{"num_hidden_layers": 10, "hidden_size": 128, "num_attention_heads": 2, "num_key_value_heads": 2, "head_dim": 64, "intermediate_size": 512, "vocab_size": 2048, "hidden_act": "gelu", "norm": "layernorm", "norm_place": "pre", "norm_eps": 1e-05, "positions": "alibi", "qk_norm": false, "attn_scale": 0.125, "bias": "all", "tie_word_embeddings": true, "parallel_block": false, "init": "normal", "init_std_qkv": 0.0421, "init_std_o": 0.0523, "init_std_up": 0.0603, "init_std_down": 0.0603, "optimizer": "soap_variant", "learning_rate": 0.00644, "weight_decay": 0.0, "lr_head": 0.0102, "max_grad_norm": 0.5, "warmup_steps": 200, "schedule": "wsd", "decay_fraction": 1.0, "decay_shape": "linear", "final_lr_fraction": 0.0, "batch_tokens": [16384, 32768, 49152], "max_seq_len": 2048, "doc_mask": false, "train_tokens": 138500000, "max_steps": 4387, "dataset": "wikipedia_en"}
Each number is 50 + 15 x the weight over its row's rms, rounded and kept within 0 to 99. Layers, rows and columns count from 0. The size before them is the row's rms in percent of the matrix's.

# layer 6 MLP up, 512x128, rms 0.0605, rows 489-511, columns 32-63
094:45 26 53 64 49 39 67 58 41 69 30 63 46 39 53 42 44 77 38 51 40 49 58 45 58 19 72 47 29 65 27 62
088:46 62 71 61 44 50 50 38 58 20 47 48 33 40 65 35 56 43 47 42 75 31 59 48 63 36 75 61 43 57 39 20
113:37 56 45 26 64 55 48 58 52 47 64 29 22 56 46 34 29 45 87 37 65 75 49 56 48 31 41 45 41 42 78 32
109:34 48 39 42 40 51 33 47 39 47 61 25 36 52 42 42 76 46 50 28 51 31 59 53 25 39 51 55 58 65 52 38
098:36 45 59 54 23 38 42 42 49 45 66 40 36 58 41 52 72 47 45 41 70 59 39 72 38 64 61 66 30 42 66 25
091:37 35 65 38 70 83 30 45 67 49 50 43 30 53 76 33 36 52 33 87 29 51 47 62 62 30 48 60 32 22 38 34
094:41 41 56 36 29 44 49 55 52 32 34 76 28 51 52 56 70 68 49 39 33 74 40 60 56 63 18 70 48 34 47 61
093:64 50 28 40 22 10 50 36 80 60 75 57 29 39 42 62 36 60 41 34 66 36 70 50 43 27 54 59 50 33 54 40
086:58 44 38 25 50 42 52 42 47 56 34 69 38 70 65 60 74 33 51 33 39 61 50 41 48 43 65 60 40 55 50 49
089:47 49 58 42 33 71 46 33 42 47 33 56 62 39 50 50 46 36 41 47 70 70 56 51 35 75 35 64 33 55 59 31
097:41 41 54 64 35 86 15 54 26 43 40 36 38 32 62 45 38 57 56 40 51 09 46 49 36 22 45 43 70 62 50 55
106:29 59 38 50 66 73 50 23 61 47 29 35 84 41 30 58 49 71 65 49 58 66 66 34 74 53 54 09 68 39 50 49
114:59 29 61 78 25 35 64 28 66 37 41 72 44 51 46 31 46 47 75 47 56 52 54 71 61 49 27 26 47 54 70 58
109:76 49 41 51 73 53 44 31 43 35 52 42 37 43 67 32 17 23 80 43 48 41 58 81 52 42 55 29 37 36 24 70
090:34 08 27 36 72 55 29 22 41 58 58 51 49 55 27 49 30 58 66 31 99 46 51 61 52 50 61 42 19 26 54 66
095:18 38 71 45 45 34 40 59 58 49 35 58 67 54 42 56 40 99 51 32 53 32 41 56 46 37 58 70 37 60 38 32
095:53 48 38 40 51 30 59 11 21 64 58 62 45 26 48 49 36 67 55 54 48 47 52 51 78 46 58 56 29 35 46 61
101:69 39 67 40 44 33 48 42 58 65 36 47 64 67 51 57 31 46 42 59 44 33 47 63 15 37 57 25 44 48 61 31
094:41 59 44 81 37 52 40 56 47 62 57 39 55 37 64 64 62 25 56 54 32 57 28 55 47 53 33 61 60 75 69 58
092:29 51 62 25 53 52 25 30 41 35 24 30 38 39 42 40 50 53 35 50 21 43 64 50 50 29 44 55 47 60 70 16
100:45 75 18 48 31 39 55 38 81 50 50 61 50 38 73 36 64 63 38 27 33 31 59 37 65 62 42 75 35 38 63 48
103:33 18 44 68 49 19 43 52 24 69 40 33 49 42 21 45 43 18 53 48 51 40 35 40 15 21 32 63 71 57 46 53
092:26 82 79 43 86 33 44 35 40 34 64 43 51 41 57 36 70 70 25 32 52 42 43 39 41 49 68 27 66 45 76 58
# layer 6 MLP down (transposed), 512x128, rms 0.0603, rows 489-511, columns 32-63
092:56 63 52 40 51 54 42 54 65 57 58 51 67 83 34 83 50 36 41 49 58 60 60 62 50 52 31 49 48 68 59 70
096:75 51 51 25 59 55 57 59 49 41 48 67 30 69 62 15 32 37 72 63 57 72 57 56 17 51 38 21 52 37 51 61
117:31 40 47 50 81 53 62 20 37 39 52 13 65 46 64 53 35 53 63 41 65 48 47 41 47 38 25 30 54 41 54 43
114:18 61 65 52 71 42 55 59 55 68 45 81 51 58 64 47 38 57 56 43 32 17 46 61 44 40 50 64 61 48 57 75
100:40 39 37 52 63 30 37 64 44 45 50 66 41 50 60 65 57 50 22 25 39 47 75 47 56 37 37 46 76 41 32 69
093:39 57 65 58 64 48 51 58 54 48 71 49 39 73 95 51 28 37 72 38 53 51 63 46 39 57 43 34 29 76 50 86
094:28 85 20 33 33 65 40 41 24 71 74 44 31 16 47 89 57 60 45 60 35 71 44 39 75 53 38 52 67 50 53 36
096:68 30 39 38 59 41 55 62 43 22 60 33 60 62 63 60 45 44 56 60 43 49 54 43 60 51 74 60 50 49 32 59
092:42 51 42 71 36 58 59 56 61 57 28 52 63 44 47 32 41 62 75 67 58 47 38 45 62 52 36 63 49 54 59 45
091:57 47 48 48 57 54 42 55 81 43 44 51 55 59 51 67 55 66 41 32 42 22 08 42 59 62 67 46 67 55 34 60
103:32 59 36 52 43 45 48 51 40 53 50 62 67 76 42 74 52 37 44 53 45 30 28 69 73 47 35 41 42 48 35 54
106:56 44 66 49 39 40 54 38 42 41 71 57 61 56 40 46 34 70 35 59 36 38 49 52 41 35 38 80 17 96 37 38
116:52 25 55 64 65 40 51 44 37 62 62 74 57 62 19 67 62 18 33 56 61 59 57 56 55 33 52 44 56 69 63 28
107:40 75 64 45 52 69 49 71 76 27 81 62 41 24 41 45 73 57 67 49 66 43 17 38 45 65 47 58 88 50 37 50
099:65 56 35 64 54 41 46 77 18 61 78 90 64 32 67 61 97 51 58 58 32 65 71 43 56 42 29 54 58 60 26 49
089:64 61 59 62 58 59 39 41 45 71 38 47 30 47 40 77 46 42 35 66 51 38 53 52 67 52 63 42 63 42 46 58
091:32 32 44 26 38 60 18 35 61 69 43 33 33 44 50 45 55 29 57 65 75 58 28 17 49 59 40 44 66 70 52 56
099:47 30 60 42 50 41 33 61 61 50 81 54 41 67 31 31 41 56 51 32 49 62 47 42 34 56 59 52 53 42 50 40
084:53 47 30 22 36 51 39 46 54 57 06 44 63 82 26 39 28 45 50 30 51 58 74 27 60 55 40 42 52 55 61 45
100:53 27 37 20 48 52 59 45 52 42 70 33 44 54 76 35 67 63 42 34 62 28 45 75 13 56 26 49 30 52 47 58
106:66 45 83 38 34 38 44 57 27 64 99 86 45 41 50 47 70 36 45 31 67 50 52 30 48 23 61 51 56 40 30 65
091:48 23 69 78 32 55 66 41 44 76 64 43 52 74 58 48 50 70 65 60 36 43 41 78 69 23 40 40 48 46 30 38
093:61 30 32 78 66 63 48 54 65 54 42 41 63 56 39 72 62 08 69 41 23 41 72 65 53 47 56 44 35 73 47 65